Weights of a small transformer language model: 4 heads of 64 (2 for keys and values).
Each number is 500 + 40 x the weight over its row's rms, rounded and kept within 0 to 999. Layers, rows and columns count from 0. Numbers have three digits each. The size before them is the row's rms in percent of the matrix's.

# layer 8 attention query, 256x256, rms 0.0324, rows 169-191,232-255, columns 0-127
101:491556481424441464502558491508498429471526483518484546506518379508537491505462505512437473525496581510530501445463494489497499479501531525505522466493517495489452487466425487522495560429508517513523591474516547520526527494460470557500535499537455496470506515498522476506456544591424531545448543557477478528432516515463503459465549548506530526551444581460474450531519448479552490535457
096:509492521531546464471533522469474542454471525559502491539474452425493508457496536499500448536476491504478482498432508519503509548523582478456541462549512514536629492613503475458543502514528513529493521475448492516506531548492523465500533443486542440492536432502443468504520442484537598470493474444491445496512476512535402530535487531570581589426466513565537540513490474454576528473609
098:506498447546548478522531524518582410550477517546488474510481458477469487554534490529480471536537525430492460587497484508566508546534539509507548466506446509508535491435495545497469461455505471490485547405528500471453537460461541483514461456471455465518492487455488436491529442442556503435457495435515547580573476504548497483573499452523480492468522492565563550491416527509515515536412
094:482446494506533572510486480478526520467457510524491524455498560498510528521485456469410492464494494560468543482478538532496522509502473521428463481510454492499598397406544549434561545500426487450440489494495511548500478540403533512523485517490476543511567510524531503511537508476573461475520519521514496437459442556543494472488523460449439538476489463434503550505536496531519503499496
100:504492475551494507504558487480475508440443514523493422428488555485476511514441510513455551533442538502527460464508472502484443532507590558434462461443490529560559495503469459471594516421504503474514445476476563468511426533432465578486467442475466565543481513544510523458407459452471547449489513572554580484491489597488533446445476528527498554429440511523493418518530558524531428473471
104:422441492476539530446512464459576472505530501489504531504485459441512502475470544470534529501500466536553482516575435495584511501594470529552509476464485536541531569507516511515468449589569503468510491475525469517568421538561546470561471572444509510526497530483446495488533511477526485504501538430518460529494437460483452458520424465489512428539493459470490513553471448449512514494450
097:455512558536434504499464484500522472526501493575444504416529487521552491493494506427478508516505469521466568546529560462529512497502388456511476537427408442466500471459435537509505490491495481521522503516468531568466462507518548466471424501490488512505547511422496484453531497483482515578491468500486451458524518528532415534484472584490512424508552481486455582497514475468487510531542
098:539506537514488571474454505509549533471475479508555509514510498499417538584549497499478442427524555478547549512457499472598462539482519526486455479459452491473551553451483547449450443484490545501493489493517521496530471561498472483484489517537496418532486507561532437459511457543486531496497474522560491497492455514491487557510486570509510488479450513543543481575508448507533550493492
093:480464512447526461438494492527555514507451472480449493503458513510563470503460554512501525485516522575585500505496525514470506523469498470547438520477487532492466509465463490529437549520543527524425459488529563497423499475507407539516508489406482530481522521568617449499583550514529499546494530486531490448496511481444521465561548536525523448479567569559533515585444469446478482471457
106:523505568418474497440477511511497551496564405523466463510485444504472469547515466417488537447474450468568569515467511497493514495433459499508559479515474507517530482549475474556492468510575507471479505468516521521483525522436498499454466490471572523453479479478488498399504509481559487596506466506493455504513487494497531568530559416534557436475489441432495503530553415553504479499314
111:560510519543492494527474470483569458439465542514519421502513511507492502555519490492467465559506543518525493453443465487547536452543519498577460540475469469444508539519460481497535468488562454474483477499513540475482488549551447528497474520528494448472494539525469558467426475523540482503460472485454476507535503409508458479495450570413443464538498562482463485497495461483567523425465
098:521496464480520514480476497414488519438526481525450546485469449501545570399527478443471542502430576487496501492528482468598452421427489408532518448509545568522544478467397539539478515527559568516568498501503567551530400482490442504521504493514469482474465467514503520459512572521484505581462446567561501448530471543482478456532481574510541541477493525457463490483431449498431475514505
097:473462487495476481437541597465495557458499445454529516561459521398549563472542528516437425486526519451567534575510538480563526601489493577491471498547552535500451486520452487452456433511474395498468457561520527550542492542528444508451478444501562489451415502467496524435490431492432529516513531442513484544467474505463451490488555501566511502484430445520494509518492488539453571487479
105:498461520429520518527522474486475558483538506478481480506496575623532560535521487487501485564459535447411458473519521501515493457487543494494403509481464475547544531485504488448598448459403485541492492490527470483483473515546475535435500373472486466479464469532446475522483509513481557513530549405380498481509575513558525449500511472546525554516479521493537486555494511557500478529510
108:510502458542488554494466556506511461488545472486514550507534483486544461542477475465507490504526555439453559472469451562428488480604471572478489521457465471390533503571535437563571520496491512471538478460509525524462455494466533504472473472491440504515528472537506563485422466492551432480515508478494584527505507577406485493550555433500522430555543499536515420466466504469430510484534
098:459503503455450516478441536454503536530530507494445559517404480515568489434537505530487535448436483444535481457602475439436595468475476521492533450542509482606456479499515515462567486500497518496459539482553450487486500517520482497504486495505499491471428467478570515504471498561468435569459570510530428569520455471495468525508461477470524485489438478559550519533590474520509411532539
109:523500434532525431502485517475533562559418475574458415529502495529513486437486511494444550505508472507550486508454456544582506484528514532554530442586545527527556536475471453500459495490506411518461493531453511523468479535547473472498482490524564488448503559522506480507544474511612548508543557514570588486488511532533431477469525534509484427502543500465493564517515469528483464492506
093:499586612534455452584485510540503539542513497502516491473447418506435517563493474522531399518501490475508539539525518579528463486524494446538557575489528496506480457507480429502494474490451476549445445466532573441542507526475442529446486451495489464488516543509517442546515526523476532505455428478483470492550458507478506551508528510485532468522526563497526541470418466534488514503480
099:480505491542472440478459520455493474416469410511539482584520568475478507525482522468560561482500498557532448525538512499558452443473450592501461464537546453410477523484491470463538494487436488475468436537391537505525419454513518497547453480497502530544468496505487504512472488543454520459576481592489505506502434468483470451498485490600548463495505458560508494545509498521514481558493
106:531470493490485543541487421500481497521431514514449546557475456528483498528525495447550476476546483560486520569477495502521448403541434495553495491515526460526444485544495465484469502482548567513470526422527519536504494437561521432550499506576529510507540510485472496489450513512525459490422477529528447524462516512445482427489478478542553508573426494513452545530505496424520509503505
095:515465565507466602493503486504549450509517471513513485527510452480531449438462436496528488552434509509523502483568573463537424491473465447481487520557496525518450540534540554492510499506416524467479590427572565482505519485505414485484540557433522512493519558490485509486438537547479520559505551528585429498469450455500527443558501463440457463507444496509385499454491515523466528552517
098:470522464471483548527522528555500579471392431546451429522508479473499532463458513460540488553554431527490459569451514465504491557428477473501500527495495523506503412458506469480453442498521488571539477471476448521490460472512492480483473511516531524476526513588549519466491499445463530472509495409479564448467484465574516467491530536473465540418505571438577524507426464578456432478521
096:545472455555458455502436504495499504505521505505527498516530471522502530472586448478526519536477524438521510442547567548527504441440499512563547512549463532479520520620474475477548447476434506478467503486523472478474454486500448580490498559448479565498460434571519495472465508588465535534519507506436524439503520477549560539558530434478555515541513479559486559494450529423450525519511
120:478466506501535442529434441485514482529468548518595530545422493556492483491550461551460514513501503402446477398531447535492514515518497539482492512470508524519422462533461525581504506479457564518515445515587543505443479483472488473481553526482459495518541538439556447506518498451498532456485487587535519532484514518523522433407489438519465470496491411519505487429542455458473511452507
107:526518582457493505484542458484472453500579514559472475478473505455543491511521481449508481479483469445509545508509452451461490545529574491494506478508605525459515502567508481537485472498507481574531518528508556432482582514510514517470504485499415514487549498457492542425469465512433462430514540521513480486537561513606464494515496507523493504514523523437531510597545424524480499476431
107:462504560476499505466471508460511491456531520493499547569526461481532485471493488575510447428425532483432457455482563460496549426495458524477593467523471508506540509522549592477412457558501516442420500497474510422487480495533463509469541504523552480438483431505514509459481456464529457534448432532517555552469565451462488493616518473492540555497461471443459504504460480477465498497577
106:523475482470525454552475447457571441500421496550518449429504479516520495494474516479503565501523491528530543492526495516525531442538470493508427474518509482488483628476507500548434525527587523432490399434466472463409507511518508478470541473542529486567473517543506511419538437437539431503519486494498538568494519483504442486516516552513586516477512512552542566558510438560534488515562
104:468446513573396453447544572479454507491504553525511508487522486518500483514550470455487542386413567510502502542570509537529506556542548487490518496531404484500639515478470504475484525556548461458505487467439482561479504466474442523513519485488472479505463491509510427465558480443514464531507500463508482532528503497426491499585506472540472547512505498560481451551522491496454416527527
105:520565474584531517467524479477510552488532486469527433459553498549488467473550494459490485533428543521379441525509527507460512539466551539506477525438477441481500489524493483479477578479480479391523525420468478432559493472508525533533472514489435511448487509525506507452478500512487499528497526533466513484480543612499501524510488443476515539463520583534514482494442538503479473573509
101:463481455509535481507484531514611513486475491531500524547509499469454461543476584484460484524531463581444481461484404433486494512450534524482495510508471474521563486523503569461452547564532482505509507465421463521515445447501490548522526543537451533459504544476421562400498533545523470518568543565494479493522426519570474381512525468543503415449444484543497492490477522472562500548542
116:431472509541496523423440484481499504521560453523401533497571488460500471569525462524493490500612434485512465562550557471510551525498497453532552461474487557387587497469537563605464459497458439483526461517427522530524533446500482503521432537506449541551431530548504460487445557450522510426508462512497483442534452559523532582502438459425478507457568511513480500460534465463527504541467
106:428520511452454502524488487521536473508493582497493437527523469545413537455477518413455483536532592460442514534477467552521519493463539457504453479428519474399489468449477481484466511390488549590483494468491470505474483548495507457490498523535472553447508486536472514559505440521520546581518501483490584500483503486479574514470501451444485501505517430428453471535552453493487471533504
107:506466495463454530443442518465460480469448494503463487542502558535490520521420507505501500435482581450506485503459467513540476459493389507578545539452496475449502537337532501494450468471448510547454435506524557517423450542545546520542436489517564433500499521511558516444389476515531526459463511457487529499548542571493482419479489544513525483592522506439498479532448532569478443555508
106:487452444522462442496543523521533491472508527554437598475500475513499490501525511499410493517477578507530461496480555514543456545482476540529541451449488471434491512527482503509484566547500497512479479503439477525544521554575476593481485493565517487406478448525491585553500505514493523545453487498523542441512480481553561517473499496535419497481472499464472483456513581490511524536538
107:522554512554509458506493491489471473533528445519534507491502483505456541529509543440548524543469447452491530509484456572435556509504518441580589556478464496469463465517511508526511578442521500516561530454549533522511449559514453454464540538579487479459437501510480554482513414473540462583475574479475475522501529516566502437458519501518465499486560575561515494553446515427552529500502
102:469494514491423504536491540403556566520485493449422514489527508503465476581530464537447491476500536501478486576508512484438558474451546519609460477537464476560396523462528468489466483519533434534558514529597543411405567535539522446536509491519467494494497508483475504539502553523494519581486454467503586542565481532566541430549529471445521567472478459511528445523463451426420546508468
105:421541537425466518474532445457469539517529493480528434502426496526473480521547509604481535471522536508460565454462577447514549536458443550533593471525528492472515539556489545468481500540508488472528534542521451534482489466545428473428527566457546513464518476522469540468495527504483554465465589522457436526600456564486494542413516493613451477504528453485518506538526536524485566495461
105:554451518468419466499529469544558463471413553454560430516507441514538437466471490461443498504528525536482494484483529462554535546429517519534452527495511461555541445531531460472491519506509552459489467474467599497593457587572526510562518507525546488491468452448490564462483442492485434476445478559483568534495515484476486533497514520533502537504493508485497550553545461486526561485484
111:503477480517488449426483485475470485560568522534530482509435518468529525464479500475434485535533585497488546447463523590443499492556497586519525475510496555418452502443527507463557494550491554460515450460564493428513471462469449460438536449521524500486478515459460547497542528502462539456586477456540585460523467511439477509509511442547450507468511504504480500498492557463517477501538
101:412512552540424518430466483436489520473517483538476508468477474443490487496491551561473530476486517482462522517560449433532571474517485543454557429504531564521453467518575595530475513445510502513519486501442523509460532486458491482535464510545535462492547455455510554516528610544505498419545523460462482478490543548539513462561519481499457506489516522539544540468483564466453536469497
101:486463558566459511517497445535443514455482496460535486538458525517512541431541506416453511521515602551499528502530467461521504492517475518501488555438506478539531521496488512473457481440554475441464524491538475516501437450582490502495478460555522486517505474526554542554526537539523539556517477501470503570469412536444533516482466493497550402522534523499501531491531471475458446594508
105:504510486559555449496520518498510458513474488435537518440466470536474472537442559479496457451479545508553553419492459437470528481499478596513552453418514513493492541437553455564466468489458500518511425486534522552558484571537435513517525486524543509499512532539505429484529482471538560480464469540452597531544483527462454532552464466484497518476488534442514545515472532534461451534509
109:461541511498474513483494563511430486465446515484472507506482496462425575531521489504493566444427484450473498567569516487514515485541460534494536525504455517483514420489367516498552486500457438460454518509473462493542500512520468570511535461431473526554486428478452464505470503447505487526530482514521481412507525552492466490460440455461513529480513478483548496488458514495452541477369
109:510474522493417487552458485400529568565483486491526558512481481512501456468422506481493517544564480448564507488552508468461422546589534507440576501470510464464489462530489504475474544475505544514560463394532498461501591510471518521489487556461470496508498503481511522424515534532523543503499599605500496470514434550448478500454516554516522504525549511397489475492482541495529456520433
103:587478538472504488527511448540450487504509582490521486532464505489539521512505430477524487440451532455524518455475473572467509451471465554505456439524442515506456498552443517595563496559491436531548540466473490498458587436446514520532515514461526512497537541484516521464480530485504498483491485513418499495523576499529545453520462449469510503560544460543495536553488474601494582420471
110:490498524498499569523572465508476555491568460466490531500460491458468523572446503494492452508500534497471495572469560537475441515488463522530498468507526507524528536467505492459507500475442526475489528472469515444530539447505525508479429402482546445521487467540511516493512498453498530427479454491527448508447467416536549476592438536463448564448497587458466525516522542541513424473465
107:505484453452490545633500592490535455420479499495541452493585485485421522480429475472523540476486536466483490531449593540469492510512489504504543393554530501413501485461451560554530500531500503477510397448512552560543499509579477540483497478469405490545455462500527445543500522466517521500491483459500531471524461489531520442444556474458526515506459476510476509428448534503546500526472
# layer 8 attention key, 128x256, rms 0.0359, rows 104-127, columns 0-127
107:484451487479509496470505508476474519496499541570507511502457472567464483534427517553538527504480502467519532505533504487497437451529530438495500570526561514461474547478560544469494475479449520551493416472542520599455547486461556462540519536524413542467540470506498505453448486490430490454593574451532556489477445525536514484479538472469504495506539507522533476491438487470453504435462
106:536570567545522539516524488439508487515516452482462513470458466512486511600429514517527465502524531422538511519534514515471515442480456472551469501470502534490506484466490498499510504489479525488524461569557508527444510497490487494460485549542483569559554515394485587557481528529575542492443520491437518569531513509517502497525585521502436605535544497424487503522504557466384513472518
111:561516571569453465534523511500550534504522544465500505486479482473477433453539579475459476480517433514474528533485482464479553465529509534485481472550515497511470533427437501502457516562556486474552500563440446532543539506520519469498433504536470479494526424516502564550449513501478522534445526529525523468440518514515456532551469450571478450617441511470570569458535474516506474475539
107:551482486506446490518503488508541516519449540552582478535554535511521563515444537444468456495521431497559540550495518523444497513491509501507471455447449436560488486491516534510496505425467501483576521531437470483518554442508553494449421456548490483551471527502503496472471451562511516521567507531529445492500523572558509525542448552444445507452485468439612488534474521522564512497498
105:528505565505511453528511539509556511497496543569464520521540504622499523457505484419491527512431516504552515532435457509523464513539492511459476415484488452572522525515458449504477430502474528477434509405506489541462481507431546483494486538510442481519493458529525503461581503497507470503583493503468435516489508532492512501459451509483449459443534413439474440503519543487449488571513
111:471530446616518484509478495497469530467526533510504530495531471554513417533439430437539492418471521528511439527449502530526485553466459484495541508411445530504583432520444541557494502483518522520437528529472547468487465562513497490443480493492484483524430536572527552509527459451547544470554546473442572479499377480481484527452476428510504517429494580540518451443520541507430495497525
102:462462498545535470504524494466506548489483549494490471575495463556506528504424494429444495508524472519566494456565493496508542502503536455457527526487508504511535530460477524377506539506532516431529498446527535419468524472521546526501524513427472559574475555494494477442563534402514484464512438546539501476463502528432542469543491519567487556499570515542507479545437473502493475449547
109:506518463512474516443506514552490471501493451511544496541477546445528502538544446476469527498464463498496569468505497516489547488521518589441451414554474466462554441513521489413531503542566448474524538504493476445504539548491502494580461462538501438487505562463521477474595476491476488562464471503536489506450510565527451550542498405429544504469540542527433516440534499477533528542526
109:431559463506567474514489481438502533477507484570548500428522408478475497503527478481488489520419528452533517492499542485495430491547481555522506531536478543516481544515438423542490530553511523494499499496537474563433454562539472502489449464468507477486531495471403493612494571568509458475528581517492436512544470474576502550567488553492496452498515466534532515468451487472554509504479
108:491467436510468557499498424520498517490497498570454554555517490486497491569515539491463526435527505560553524491471469552491537503531532556482489495495459481536478515474509483419445509509463533523471520507517486501405495512561491468539551534478469459390473494502494490531590507488480461542520524488495485510473507574562488546521506504498432499487485475537515469487450485456471460499510
107:457483443541420396377418557538524515393523492498453490490537469511564532464569448488434562486442503485557485482496565506518518547475532557491565464491508456450547522506456496542462479544449497469537509457591464496402494460512497466485530509451497490481515462511473492479492551467436553524527559473505509552591574488482505548448551478488553519519468557496521503440552483480485567521457
107:487527515466542524511507537393470518539495456584462516590538493568542447541555516484581566540524438456580573440416512554474489527467408489471549556504437552487461528491460428486511453533543490491484496533510548466469542517500456496551551449517449478533563581523466539492508530536565439470507500526540572491522542567514565441538458538486487459509572498491454517440492445483518468493499
101:391573511489484544421533482482445516500535480541461495503613483535499533455444455458503500467469553543536458514492525443478515481461516509467553409544536427471482466468465524521470454537476456519511582522510429473569511558473425516493434517485484554490488481504525546515573502487497515478532472509456497533499491538586478529490521485502560532475498512563481440494539449594454523494619
118:441531466479383493489539505517475491530531437516515527547445529498465501524553472511387492452470509523538541488533515477459431538477505512561551447572471590514478457439476482481483426491548522392481528538460467504509517463533444401480535567443556503498502475503459482485440493532536463541491537489531502515515523470509503504557484531486449487521445565527572549501466459437503522440468
109:531506486550464534525547427474511521440393489484522388552466469506492460499559506465582480506439551510463449483493526535474482430502449457483469522457476530517533545457493506510456489450413548482540540505528491446407454530541539504447502434434494503522486486532483531466536557447574512507523502488479587422516495483519449487444540456478504553444486461491550464539581592535471445458450
106:497652459495469511475414499549484480527600536452497489496451533469526505572501545562507511550528537534519534505444598509528520443470473467475505490477425476503504550505468508536504422536497592455473496478485506502460518490516559598507535487528532571478552522518532478520517425559510502512542495521478513506542514428511504487491518462487529497473534485493516524538514574587518434470590
103:479540493516398488591503520513507524509548479426524528477543502507526409444495479524467464468488542542499491550554485405516510473508519538473432477565541529422570505497466528497532496521555508530531501477428504506431560463587457510485506500506439524466512464489503528498544500477496513509477493462455473542478533516451410559488498497532524503521447510515428558492496510505462503495523
096:476513470509536541443489550537555564527467469590494479560504471463531537560500544602494504416539489585512488532482467490407495516550561521486522559520534534583459478512526481524426484497483555517502502539513480507477519454529552454501521461562489580541465477497533450508516475507500518499600541531441475470520566506451500425506578507497484458519482561480540484479591483502560491476403
106:475525545457499467541502510557530481431539479537410422514510443454474525471478491495495508474533567512562546574449441453479514525466526552528524460458457497525487468465464487490446508456443564574508439574594514485475501565485478501493478559464562518520449410517509463506452478480537449537568461546460520476451446480540522538529507516597524547421503463472533481558484535468481534465490
108:506549525522490541479459463531490475496459490592498507474469482550522559573532523436470500509545506508530561560487525476473490528504543612525561432495461471463457555458472434559568514546504521524465515496530458573504453531525547518522494453439571490451511473476476513559525440521503482477489562523530449546453462469441482437464492475553441540479453513477515523546433537530532485530496
105:547506535524484578538542568513490477467494524570490581538483497465522581523455565504541560547520582585477468554461540518509560493585436448449508474523408550480556405506535558460531533481465464561546457466545495447453515570504536421529556546497537504558501616551484504474484468488473489514490437494521532523448547507448450441519480493573548534493479538521486530436502516433492454526499
103:552504563480511503465530436441506503505540463505525561480480481435515437510475480523532586489532515552508496515500499546531565428490549458553540555544519487540484549472468540474568491531472500508524530483574421531463524450579430555470630599564431556516520485484434480492556456484440621449543535463508526519532547520500513485503463523503557541486557494440455477534504477534498552479539
107:540500507541478545416488443466543491434412453515473423503516509535466490513460465545539580416507495563490499557515497501524545551437490489511584508538476503461441514502544453484497528507469506490485530530470490501532426471501523516481531503419522487536494517503483557473598469522520490436468516479466511554555549537507474500524434543549431592405410449438528520434480492501485441478509
111:538467505537483474556464438487507442487504475459458509549500542500508473511469446502561522515418458470469536532507507454496466560536472547477498444493457475514470521534443497527557514499522472448511501463474417441504522510528523494515478571508547503491507472493470557483511592480478431537550461428482451543461505481537516490506531470412563541449562457515530477512493510462573525535514
# layer 8 attention value, 128x256, rms 0.03, rows 64-76, columns 0-127
105:508432470491483463549584482485506486554453489556511494507477475541513552512452491436435479499520504519495455485419491509517524528451491453534597442566447488520495476471433517437528522444422503493463440519505449527468523545465525526449503497449512478473520471436484519518542543495485585520591450520461480544494495493471519552601580567541402491583536460456527486485494479517483495431507
100:542552472500499471549503488597504504502558463459587516539469544522509536544485454497505470443541513467502481494478504477486496474547438516499483491518488462499457571487597490467486448481440432476467555508419508491496502524515565586505507443500545460546457517441449526483462530544490573483435475418500497504550454430515521449472541555547541479465451562517543522462502488477506449484503
102:513489491436492471537525525561513498475456503519416512524507497482545546441532481541477459542456515486526551542453485501486547503530555480523459459434530575445442507492475521549490515487521463534495480498430509566577575513477499438558436499510458505481522459498543393523536495545500523448533607501501524560474529472471468390475498483454457503521452486474543527508531485495512570524491
114:546519549490492458507475490488478440483515535497494454549506557513511411443533405458453549497489517500471518535459444489559521533537528528473506533502525471498518592460515556536534464452535471429552552537473393592522535593567549440495448515453532454514484434481530524456520525561534478497478497515485480527486484494482520469517557513497466517544555506494446499538527520459551465540547
103:630497464504529459544443453486450524484495553438520492498476521538495482557509512470524516500496555628442536526547430517510518488468469549435477510445472496503502469481505435456512495465585461541500484474476475477500548481528630478557495493547495508430483490483550554527516548460450498526468504515527543544586425546557467539560496497486517489538491497502438466508564499433502539525469
108:547461487480535491493498370533540526393503526504457486525514439444472458567493448514516435481451550468511478499510468495505490491428500508454504531504482518537415497569542502524495447513557503501529506460475511550434563459518516425505530484537429485479499508459544477525429464503455542433503572503487527467505477576514444478489513507412478563448485558475505464496537491497541517427567
104:574417482475515457517461431434536520522469505557528534485501532486507485438591472459431462517495489528487469557478515472529548474499443525501562470455507544484480522496572504450536475528545456555578483449515426544571506581450471485496460436502491513574467571481528543472525445548476486493519488416510477512532490534471545497567407493545488516415492508530461583446546494489473542495501
105:539449502517467461567488501458470458587488496446559508499566519545449448519488466537508467582514472591481519491458498489531515499554561462470509566493548499477526466536502510512498447572506476449477504445523412554437491523596497506459535559422516541530482471519527527522491467489467508517443566482538541459457470453471451513524475528485499458522559483454491542477500503453471446501560
106:498498495543534517484468502547533556489546450520495526520493545494546438520443474518479538469464470504463501480449525515394460453500534498512476492516488506469571495466575502473499512427475416550490488472545538463475562483513477471498477550493483574503488524460450518557505335501503457460504486497510507429508490474464519556529458536525440466544452573531476482572435468534537545526554
102:464536479518521493517515456485442483533506525467520520520503443491497545576553448540453481519593539488456510486491456494575473490484560503563469467442501463510485517537443503496491492425544457483549426516526511466462497466500521441511540414523497472488448501509545522544487479530517451536499444519536461497534483520558461509485512505434512481492517485480517559504454451598524470465519
104:548510518496494448513534458534542413518507481465466495508389565479491524568544427521465484504583397476564481491459472517517483515531478511556457477503566428513516553476513498502485516535432517477494485575564483477461527448513435487480503421516491519511525500501509481528499481514546475507496473403558506530448490525534464523501514512536554476436403462542485478508494463453468546545521
100:464477321483453437478597464514450534507462519515465524530505518569481531525572489513470549448489429487499531532572501461512476506519508507444478494469576445509544447486472483431560481531443540539510548512547573423448503555407578490481491500477429524512460518583518524497498473447545468514521540460507567489528533519457552502515458492447485520487465463500493485527557497560439478458495
107:529494551470483540495538495437529561525512458509502612444515499470493498536422508450610528460507488475443486460498536486511597497474465424536510470479608520487488475484476443481461452544427577581519519528533465505524533418552506539548446471520513514556535491428460460584443561437514470499480522460451523442563505498525529458492507511539505447457488446623461431539489501429437478442487
# layer 8 attention output (transposed), 256x256, rms 0.0406, rows 128-140,192-203, columns 0-127
103:452447508477442504453450459576563537526556539468527503507406539480565435447550483521445502474458473485501459474535539457458545550575494467517505501494509515480524521489544502562562486535558501442492525502415447513490499459498466440572518478495443495482488457581508487516440507528531510494479632521586431439500554543503563491480476490437492584524515522545462518474527544483511472468494
098:490467508453491459443466547469466478437454516520370533481502474540505453487451514500512506432491489480521451558464491535484456453532462391517563438532525538614471483503418568501479578536553502484517467473541532537482506473475476470463486489508492526458522489560519539575546534529472452490496459622534482584461551544496495454501528508495516474592548479460496472579472464542442549496526
106:430504449494560620456428521494523471477580478508522482458485514598513462565511563574483466506507487500454496566507498503474407502489530571477534506522425482554564494490479467484453491503470484492493511529533467461430450535450530547491551482444475477526419489503493435491527500459462517538538433482630498419516452558528549535514532502487564456514604488515490489439489494516469448513472
096:449437547500454497559432553490524461516441479530492468433472523491476521505511588589454465552569531535517483610497563522488485534500521546499519525556505549502439482508503507539473526499463509507470478530487533397468534495488454538544506499497483500473557503562465506580443434476546533485570489481488543496582504454447510527512423548523514582460418544452497457419532460466462509413489
098:454513481506587514490538496497516559544535509519470518469522449576488553531473490443443469456493548467516456470453543523491555552575536498535543450559546552553584515549508478465505522494533487507469470492533574558501411510475406559497476509497458500559523425511462430477541498557530514492465511570506527401483572473472494552485465528418513480453536519458484530517498479519538524481541
095:502524503491478481475473535467519495597487465535527513488509457462512517520501594464595506443569447426466569494499495405470554504494449409564547460549457463484503448484528485450494474491484427512503449562508497489485514567460496543551500481440537531578465467533507525524523541422456499539448436465462493507503481482428555475499511509468471467555499476581521485499507507464473527520484
101:521562441464554466455520604471490460454525476473489520466456478576490521507511490499556552459487493506423518483520451595519502477470576511514494459546549514523538521554498476509517497533529470449432548532483564469499467442488528491501476600461517486500478506462485447539489536502478498524438525544495463531501553515495492499486505454461537418622485487500499520478497573529450467514539
102:469481547499536490476555502525505446500498437549435567488512543455470540509488589563468549454540470573525493535523504512540457523540554544415604447441482517507487456492552468469493518492481523511478525447484540469571472443459481509521454494526535450410478532491488515546535546492457507492544458496534457506558514512559475446457524427493557529460503502461469482553432518487505509543433
101:480490443487522508447444518503486463546400588519386525465501545524522567487471492425509518494546497492497430436485470431465556502449493450515589534480499469562509450438473480481549499522480464469527553515476505572500445483516480463491497386526404528440580540492446575512471556558554508473529550488471520525494484531525510505515480542477539465499567467459531508477504476487525493491517
107:556488530413496497531421534484449526516519432583531500527521465508551504522460445542462460426416492573486523524515474464466529484530440528511475468563512543498525502488470432557466531604463532488462552501581450500505543475422499480511429486413425482531537442510508476426434580536409572512520471532474519543541516546525418531496439485585456508465465551532447500532478489448444494487498
100:535546509557525523501466547429444544436502525550506528499552412594594510430456536487476495514483528515580500499619502506472519486449479549500577458479425532475518446464568559485464506454492447507453508475510558482538437518476531477527494533587488524463493544522489490430461513553566563481498534496422539470493476533519538526512455493449486490498486515475474521456545500511470512447547
097:525510545475519474489492487545449465525484455509551457483556435484475472409481526490487448428449518482530492492454496483448598492475421468514598449484482560509506596478515539510434480458496494498578500410446477581504461468522495509473486482524542523520466494397480590514502505551456464498519493495497569495454504456527436545519599473487442472566502558523517512512512553556456494488488
099:398486446583559525458561489571477468528499578449463461545501536458512506490578500476487541460500496478561427447579436442485442498484534509427525551483487435432557576540539545462530566509559473479590503435497432458472503532431488476471566495499514466500554502536525581480515491476492541508539491494511494503500555415505484533493537518494460461510503471415533549490510459546506511505467
111:487539475536591555493485496440516517454478473554557545514523491504437532498493452484601522486498534530477502452518379575522525456455470461477491504520458524539418490480563513451460585531444466472506537514472465493504466548540476565481464537555487494477514520501495514462569470484476494448562448512449540517493485464486468567468514469432496395508505470414556496458471502533514542530504
108:481461460576498540534546496494502465561558494521560512500503575466487453479571484483535506518549497506505483423553509469477550534482532547492447500450470505433511502547512565534519504452472470523488490467476428445463466516535543525500486500448511413480435520534524437467539439494545473511472523454463498461521391447475447517463476481502520555498452526554481538540517528438515440439471
109:579499595505484491543519469535498510515431523489543477553523529382513505488476461478471496542489461512532499476562496517509523501441435503513444493471503501463377467515516505485593474511533496548477493551469581521500490496572592460543427516490525492494553562514514568420415478480542464485460571505428443539491544470467514454489461459571495534452469547523522546519484545410473508495574
121:597545510475489484428500479447472516467491510499546529507597504493553465518447476463528533534533443500532479455598469523490547436476537467474515483527448444525547506549468478565473540440505535566523455503503519527503493484511558505495440472524525550466449479527504497480475472505476448554408453516511484527448498510580508493468629508535510492568502468538499397520473503522487509584568
111:525499528522386465535521499467510444506493492515568534485497507436494467483524491523503482616511450558550585487435478530494443564472424470546482522477471475417381555486543543619501461494495528426484463530416469479431540495527471428482459539554520471432471545517524435491436527392492483514507528477476491527535483542500540488512526528592507492481549536532473565415472496498534443513521
122:458506512491498490493524513453458419478543600509530428458429527550476492443491479500458539537460462553488467540495499572473457517479479551457516521436487501487495534478522528454457512489526567540451421506431533523481470477526529482456439487571513495491500532507453533488451397509478492475604538484586529543465577569520470507517528477537546581481515466508537565511488519473522467465533
105:514558593516516438512523392531451540547495545568505436539519518361541504450454472485559517464502470521593519425556467473547565484518432509530499516496508502491447431546473560505476522440488467478503556428497452500518568481518516475483507456565486571496562488524502546411522541501490484451508511443504544466442451509468489492473533521419534514410502454477548501523527472538599516490464
102:493522495523509584476493467457512588495433567548547471526537457582585516446523492439451509484482488442497540499514496506468455462538443437551429517509490513435540511488486561499433475513458495514495521482485487528489487480599546464496565510459480494532457497459575454454529480530529521510535537464462523473466458501491495582567465564484470494482502526596468470533557434500469484461589
114:487498445506484491520572498561526516456564455539583483553464471447497462524518516501489458565469479412510493530528510527545477503574525492458435462531539532453495547532462532560478450507516494525479447470498505533483470531492551532484523523483591461558473519440504386481517492491476509482485489495485442516476457440498451499487517504482481532510436502489587466491506499569481488488405
107:440586536546459507495571490536500523458581488492486444444452523509440494463425550479518451513537527445488463544495531520540453493509562529515571537442472521532451489537505521414520491432477482558538452513451462543519545519581501549474545477477580508465448567500485443515502398490537542496462521510525483430429502452469513483495508475545567474534493472476537505508524450546538523493448
107:459457511503498483481542522472544461474546498456541527525445583416461498597597470517449561503475468502426567536453506550511515523546461477521463515460549505532429531456502393448527538434427447488517535443489466456509455456567475568518449476440476509508417457436459465563516503435494453500462505461527489488518531409494438451556530492492485515509443455513545478519531520470516537530487
114:449563493502506431482551505554524528482555525506466492505411522480545454519466408526578490576541532522434533552509468517475449504521516464535424464517504491479463518522526481476566480526497462503423474537553478499497495496529503510526587531431522443413540498551528472510470490489509527526517501529473474541543511495496555413490464491501490482459474471491490507456515513485518458473473